config.toml
num_hidden_layers = 21
hidden_size = 128
num_attention_heads = 4
num_key_value_heads = 4
head_dim = 32
intermediate_size = 512
vocab_size = 8192
hidden_act = "geglu"
norm = "rmsnorm"
norm_place = "peri"
norm_eps = 1e-05
positions = "rope"
rope_theta = 1950.0
rope_fraction = 1.0
qk_norm = false
attn_scale = 0.177
bias = "none"
tie_word_embeddings = true
parallel_block = false
extras = ["capped logits"]
init = "normal"
init_std_qkv = 0.0444
init_std_o = 0.00686
init_std_up = 0.0444
init_std_down = 0.00343
optimizer = "soap_variant"
learning_rate = 0.00649
beta1 = 0.95
beta2 = 0.99
weight_decay = 0.042
lr_head = 0.0266
max_grad_norm = 1.0
warmup_steps = 200
schedule = "wsd"
decay_fraction = 0.418
decay_shape = "linear"
final_lr_fraction = 0.0
batch_tokens = 131072
max_seq_len = 2048
doc_mask = true
train_tokens = 449600000
max_steps = 3431
dataset = "wikipedia_en"
Each number is 500 + 50 x the weight over its row's rms, rounded and kept within 0 to 999. Layers, rows and columns count from 0. Numbers have three digits each. The size before them is the row's rms in percent of the matrix's.

# layer 15 MLP up, 512x128, rms 0.275, rows 102-118, columns 0-127
103:534508545547489538474480498437425431592507502460519531520417399576428404495425458531502483517447520541537497548448590522447440459476526437527578398548499485493517481558527466549505499446420490395529521441469524423485587557522543501521465460525499574430522524453474565495475482455523376407551467473590452515492469572511522461506509459474525576515381613485498457442449518511395475447501
101:486484554393434446490401528464556452488479434436512511500503481384512564542582434396465531478528486481515478505498634518500464547492528399416487463479547405395440472515523405556432428547507505458497527503521503507499523528520509585390537519547520510572482483426517439536463563485578446622519491453529525472495534502371504539532516456498405482551530524467486535480531476545476562534442
095:542477462476455481524443413437462587531502551536448492481430489518460507454462497529472496531430500621591438485450466517549437487599440469483463471505490428539446520453402430532432467539541518514458490538487440572499477608510496430495518514529492454607475471478455499498500484509614461543435535528430467532513582520500558423568565531480500525481531552496443558468720483484491514437478
095:517515386507575437413424450406468561536535523631626487448454454563524460466548481475445463418456443419436577501492475480537577438436561521540424462470530448531455522492573495576462477481532482472526451545496587554539478513559491589425530451507476488477547561435378505492504534435457484511490506501463413536474457566514439559502536485503443474481478521585543463517473503522548571433473
093:527466453440521492471552462471440494506486462492548517463451511446572506498671500547493478477510459518567478529600543537566510515473478427462493492555468425460471613462475537489513436512547490520558402650495487457542408494564474532449496499473561496490578509568516336493517528487538547498464418499518552556527413537436472446460551511444542437509479545439449445449461460415572565494537
100:489545525449527550536491517501416552496510470525514418413475546555534456493389481423491463574509479453557459491541482560551599458472418500490558550514437507509562504465514591439466403549466540510450522447488478494416555457464509531509465580436537451488408490491488426452526547493563580487465490527575471498519618539477486508356542555377539547460522391529525573404556492496530483504506
103:547575531510594561512531488415385457484476484540552440440497550535517536485325525565437443437456520589497529461484480552574470554504543529589522491532539522500547491536490475451484600473515564498461476548496447574578479500472485513502512490547498638433476517522611484520519413485493438499456534482573517526503471547543458453528507581481440527546600455518494494485490422540524473543638
091:544433462520477578553524554547409486524493401462522540451537460529470463478442446457472616496463512509497453559433497527501538506478456507447613472470573507439460491468467549524451549542512522562598455599460570554499428503487533625486585604581433526538564571493584432469560469511503487525539530586511476437443471471432400530568548482477515482569574527514563534564548509541500548497526
095:484453407473499475525467582504517581537576553476487549469492506466531511543432542498536397567519511494467631433455527603543427422532479526569566566505500456498436485457557439477459489595448588512482484559515430456466511528500537500482553475484475577445465622460568471550524569486547448559499504513542456552513548452467463462490383479574462463444514543562399478467545621513553453515470
103:497555493377525515557444459458547419449469485506491436593496570534462470454491433469445505499587520398401533460409543536539604492484560538547558506549527504565523492518474592467497597538546496508425559476536571519483541534478516583470521512407466577497491498488479483533527481534517358425403453486452471496548452597468489417518432476491534508424494551535582437461501461516508557495439
104:452531537484438465553491503484600628505452600532568527555552449444473540522532513539465486541435468430591500596558489462565511541466456548617581506489451466547577493514464429529498461461524513537477499548467413485494580540408474583482515488611540444475564511450590530508408518531511461471448478513450540574548530479529515487566544578560570482463426524512462550482566595551458475507467
112:452537473486402471452456493553488444462411571426606561528544517501461515492437498413466536368465474512497532558661468526560512507427525547421461459412510477478520477487464536476469504409446495476483522484511456485475465521587470426506480542523542427534513545483492496493368529488514509543464509482553495523460539501574446554402522488496384491555432423540512457514468616469466502393515
095:472477520488491452538478461501549548505489509541491434514445503585456511476459530542495473570476675492632438538480449527460600485564539418506518511450495589437483412598614560546536473506498522509508424503508505568559435452440495488390527507482545506521644497478504501435492579545393547439506474468438397492406565538504498511536513482489504453532533522546562518463462526514467469526527
108:535419483517420430453437532512554520458549446571503499493439460543517564502489500486393410532504418531597557526532416533424468534512422476502500503487502472566552322435512460457510437445511452555444445542634507500464543567439509529422503500401431476476493511465557425450487443533528477545491552461490478536502449427469520504510422472480550455448538529466465393509434522570461518475520
101:575537525425410478583540453497441458562535528399540540548471444475467497596536420622489472528486469454429548441497508429503469613524573579514581487488538525589513457474544431470500467481494510585548480493492543473578451519474465488592472452446408530527490516546497517547426466534440462399542486494551467428415574539463514529490521484573479515485406480441511445492556504572449518575435
108:544447451417574533544599559500545387410528641424477483564532431501520522566541509484568420511472535533455529524567476434497545509467564522446551523558512438469547517520559539504517533498455457538461451508454501567551501464575511471484470625475571487572529520571541383484572457477470503501444487458485537548502424541476541506454382503484534506591522508515415471429471515492603515537548
098:456488525582491485526456572541466461530541518515459572548410520500486459535422502545451531456586497481519578526489561581538496492493423559566531577501557578566439518504485531450539421455486542537397502448494486461490455506470437654422533401440464483516439534494520462508482536514486487469502508465516485531521565509584409462497495435516531519404562365568423569549450518616527492568515
# layer 15 MLP down (transposed), 512x128, rms 0.234, rows 102-118, columns 0-127
102:441469468500491526503522510444513464441566482448489505454482469492546492455483598548361355478495492547505434448517479471536476562549580489571429523501519483566403416457587447574476560471486486450530412581447511511484642490552496486451547462526512557511478566550501537433487529522516538538439485568562451488481447533458374469607494469582546612534435506493541517499511472461508546492488
088:515476509570617653531538500564486533570534499499533472545475486535527509388446477644518447489468422581415527520486480537542489495463477465571451479456439512449479442488546572482501519447479492510555502543476484447494505510633468529452494514426519521436511567559459486540594484581521539448453558488435483547568493560507419467404558527476595454483388460483414519516535512458527506504439
091:459537505465602518476348473492441433514471554461496520638497539462482503536452432519536443505386497446478480492546561459465563473429594531462562545596507503442419410511542536471527497503522421601569553417467431511523541502543471545529458470405553524521517412543494551462557447542445539470572467522468466555399519513556496458545508484501514410496496538575540487484450492451512511427472
097:460473447456553512581498498484487562518484530499482514428530529436495543517436589498504498574479600528442426550493545548554493455511491434442459470585517474495550470428381511532522527552557518478491428525472441534458576520465468406565480482497433547511608456527491499566520586523569551555552542537463501548455463399543625507481512555469544484496630362553496451476494602534484514504445
093:470486555565530464457479532541525503472495519509509463472557522489495464551434481494453501447467579419461533546413479496446596544543576487559501521490493557466494497470547363487484565469455505403523588519530444402493542487651583448446514405496430498499396557486523616456551446433471505529544520559518465470508476407568509496467502483472448555522485464435531601602466456550429471469526
091:522466416454488429446504484411589515523479507428418571535483444505522519501656469581479548492497424538504456486503494480515635505481558506514451554485527509538420412480570454469509469492563577473461457502465478517480531487426501497556560460492369483536566468458507597469475357521503470502488543481451558524535481521558458471589383484530449464458537580524467471493452520512469609478532
108:493472502500434537472463522437500513561516597524528385578541422486501483519463486542479525453518466558613553595468490478460435531435474522551528486502545425590529521523561474479466472548640457519511503444462490486477469463512497510483437387470509482408483501607528526419405552484500496394508483581501496582534548437524481419486510437501494548450596438434465487566468455449613525453463
094:485446497513482598499485422467446423544417606446534570393441417504469496559488471497438503566503463520497587486477488537397571429483465457674454566456564478552626507494517498489502491535484524436489477494478468481436522640499518439550461462502489525502542503558502521473520532501435598564515545522549625540471479472532489496416514495485491594497526485486486484506417447472547533547501
092:487476457478436540483451562475507543487444571545473590499506551522469531486445484466501513597580617494470487506525448488510484550616513477441511500530497580572481558421483515442480591460507534365494556438391521484521471466503458575522435584589558428542568517448538535543600459483488532580546523550528481503448586526478585500537565490493409472550471439483572507439505425453490454561458
098:440413512626506496612437506525526522516523508421489490544542461506523509453495469591525498468463530474469510539500491431460492595470556508620525403468482550459471451558475600493543413403528468580511526522548390521529368493512466485512459487457482547540515525513479521455458555532445436482457470396496506451543551575535421535520479542510429526469401470426557460390487477532508584518466
098:469468472534521461455545527459396443514505452456526514445459505537483421513456482417457544526499534549515522428471458576508458566509512513475489418622516521497493394511464536446545533522368489533526536573547525454510524474606442594605406515455563581544499460520503460508492555446464487464560465517582519418520560471431472490389525502359513551499476521441501493541474453479479554580417
097:511511487490542512511517504499450538612479512509457451410450438487562476481459560546597516591498525537456593483410515493400474453538466552520550571468474453441528518573500477575466521498508489539472556547538517644512600506536468609533463485448431561489470507491387574510545535556412496412547446545530492524459483466501465526492582457406499470462559500431486582458474412487421460461559
086:434526479581446514438552522496516517546539517484499609548444473519510400521623506373453455484456563457529440511527525527529530453500494599500438564428467456502506528415387471425472511513457524468506540411558541514419460455463439517546482557455532519481513530541469479511471508542571420511525574592522511458500543581407437545526444542379527483547550541504479466475537523478450591411444
108:457611415477478445476596458532492575473516495557529528520371474590610440513508496458466481577494525475455556449419520489509523563464453505577456474384492538567523449510495404486592535554421466532540496468501500619438531480524457457552455515520509581478576525538445488518483553542453507458527484584508404439395483517535514539475471463495440462491454550544453502464464588396477529494508
101:478555538491447519524550523422500422562528544524553486536506513507532429515502591558518557499452492389546521546465519495508529503454525601506551439413508494555504514517411428567545440588446470455538429534538399432483502421456586527576409572531525563489602551518450505604517477552491449418503550555557504502454442563558484535568490520510480390538419494535470571525540513506471491497403
110:536479412493502458441470591448536438479481533649560553505465538611601478527543533442523538490451584557450573549612449584566544464494547498529484441528399489501431549504466461576552508559564498439501499491491509535565505547524496468457470432531540470531450503550462472548544447512514447492455447427573472525432447558555463482501451422501527496512538532485621507559431548401494489482438
094:552463472448489469552568518500550587453516503520528525461425535559514475513539515428438463488526585496570501491400504478521502496463585514554485536501469362438572540512518458602482553560548559461529471530561504458557509487539626523484531466603558522517512533449460477488474480441511382434471487540478432470439486514471432570448596550532519515559428558560508457450568433442396495421430
# layer 15 MLP gate, 512x128, rms 0.255, rows 103-119, columns 0-127
097:554556476616517431514560476580467464587505540512507536511446404546519444422477553504484502447518482526575504537487480527437544414507501583561537464500393535506529454455563558469579547402467511451432513449421447422477436546423513475505439541466515485407587517502479561526514519609466578502481513441484474527589538453532515471492571494483604526464498496563519407490509528475481403408543
094:458583602582486447476455570456452559489497506447485543487523458474514437438536528478533522474530475514440545565566548521424535561530473475472592467414549525473432398460489539535527541540478525578556498487442522499581421513536452556545506544494495519531566598474465454441464417510501496499520509540586605523525456597414385452545460514518547551536365531499499482524399477502484597516455
096:614533483633490410486436445468481507465537507490455496403527495512528572474479464503555572521402457446514500460422537457452525524550550493491453557508475513470478480489513486517532524457453528519524555583415465536448455500386490505523524500533496489557518519583603393492518564502494427554473371559450508486554520461520474523445613496510566498442576462459464497574530582467516487472346
105:512515494573519419469515522507571517438460492503378500531547523512455490478562497445469528488495506457563503518553455519522519565536457499651515489440491519485466496508535495554485473455456496398548487564509531553476530520523531492540481514493495508473514567579390463591433554586509508596482530551466469551464440458487449547506462592460513424435522393481476456519546589455374381369419
103:501582432500510540528510490527482449579510495579492494531511451456431456501425587441460502468426523433553584480559403508533455547521448523482538523537496524549484547516450625512565484466492406502466490566501447497529467500532420516481460548460504436505429542512505396535577606481567415590506539455529486454552481525409434569426575589397561524420543464438547445492486431498472474538527
101:475496570586524527473495484521489585437558532532490494477479481497455493544547638631514502428498453571575470482525535484528552555427477413504482532493419410513542488455499460497464503518545532602518408478486397460542511470514355529436505473508476398535426471539610506461470497528503486468540482448416500534538506556443495564515499604514481477491445530561458564554396481494428424512535
100:505450541544545528555549496427507532554532488524502491430469542435542513401423546480479477492604443443547407503520562546572507403512486541457541490471453528560401545433461479560544519504512498476399541510470467409352443548552472534530460552546420503378471611413446604512445475434524506465417514452482435504549517444482439490505557507523512452490514576564472510489541510505473555492492
099:522495477501549457443335450493456497534569463528473443474472463503448535536447445469512546546495439538608496492571580468561502457455493456566433524529524384473611446529393508490513439591511535429553530474465430495492452473402427606505584455477508469521412484508550479591491558500452492487515505538452513558543545524488473496486449512450494399482534415478538524523537618525458442479500
108:507437510493511543544505524442438515533469481540510505485490439361526629618448571499483479471458490506596448467475445510571490490484440525383408511550554453556527447530471490475484488516478425556470547421420535415412490451591534471465470575492571497469465436564513532503523623532462600469481543455448495436484433499514508480456544473537527566520463574577493502454538492479474523387543
104:552466533495508495519519494501650517513483521521481498469520441464509546494575424520370519547544491509481470462511498481564524454530485460597498519434469487550536410579439545523546491566469490509448421501437551615530518472414572415489524487589483462500557491410467539519450397476468493536482479519480453571440431549613510553571556466522511403600575457539466466458490591431426495502515
103:470494356469646549505493601541495483476480504541431452525454546527512508455577583526523448469504561547426620473491441397556481486555448556551526433494499510518567481463537519553512448529539470529487511509589539438546533493479481542469540463519420464509505511427533574565536498636386529488502466475488497483557481446415571581526497511516545480540583457462442512434543549499404480491506
101:428571524413517517460490528404536600455473470560472488414518471467506491559504542490451529469509485499591452520482446567503567470493516475481549576584542501475517460504476498547521453552499424615488442538532547575522572448440504453487445489488517365470580460453429526429538482585515438512482561419493507571404551502382462407534518539506465595499448458505544481458541561549428536572516
108:522584508465499549517549475504493650523455483497507463463549534501500537524536558502566443510527451509468491528495487487441524462464498477439573584615495547411435554404474467538465614546572450548422485554451507519501504491575525460505584482501644486566517481464485546468560540466427488372496452423429579514554472454520350454512494464488511476462463558456510497471512521519537422495570
104:451525431533432523584564382539525447497496547494497537466557464496553440494501489536437565482406583432475445486532526408500392537456505514481468532493417435550426526511522433520542575463472490523518587536547531378492466423550588536448449500511548455396517577453543449527455544393446475506484517515542518474461476501433495503439552529476486511510423455431586518514576485433464480565589
097:483539458463478475574547510517466515571463556465451556549548484527484581462474516485503403554531477454539502522449437462503505499581494559480531573565478476488402596481499542512503556500469530438381464564539500468364515533586419477519523469398560409533523421471446544557533524557486480499473467469378562482522590498476520543394497434482403495474513551494542487592569504566500413533461
099:501487552570569477466460454412451489514432421546574461512569463463540521450375504536541588512458574497534514510616519482409529520514567530630434485538498546545510539405566467486490561427418443548515503383463525509433475428441460504491453483542411504447418541524511453515519477463568541396473572503558523473463503607448477501541410484468467511518488465476513443527474523526492562485533
091:476428547603556531471531495513555394561443557499441528509527510449501462523548523470430492507487455528509527600507399461599430531484544473505406590511495481404452514582545501534455490449516506440543459508512456477516620562532416432565455492519529480541540539605426551466528549493459493491480451578544558502472469500477534504532534586475629409505518494502546500489546520488527348444505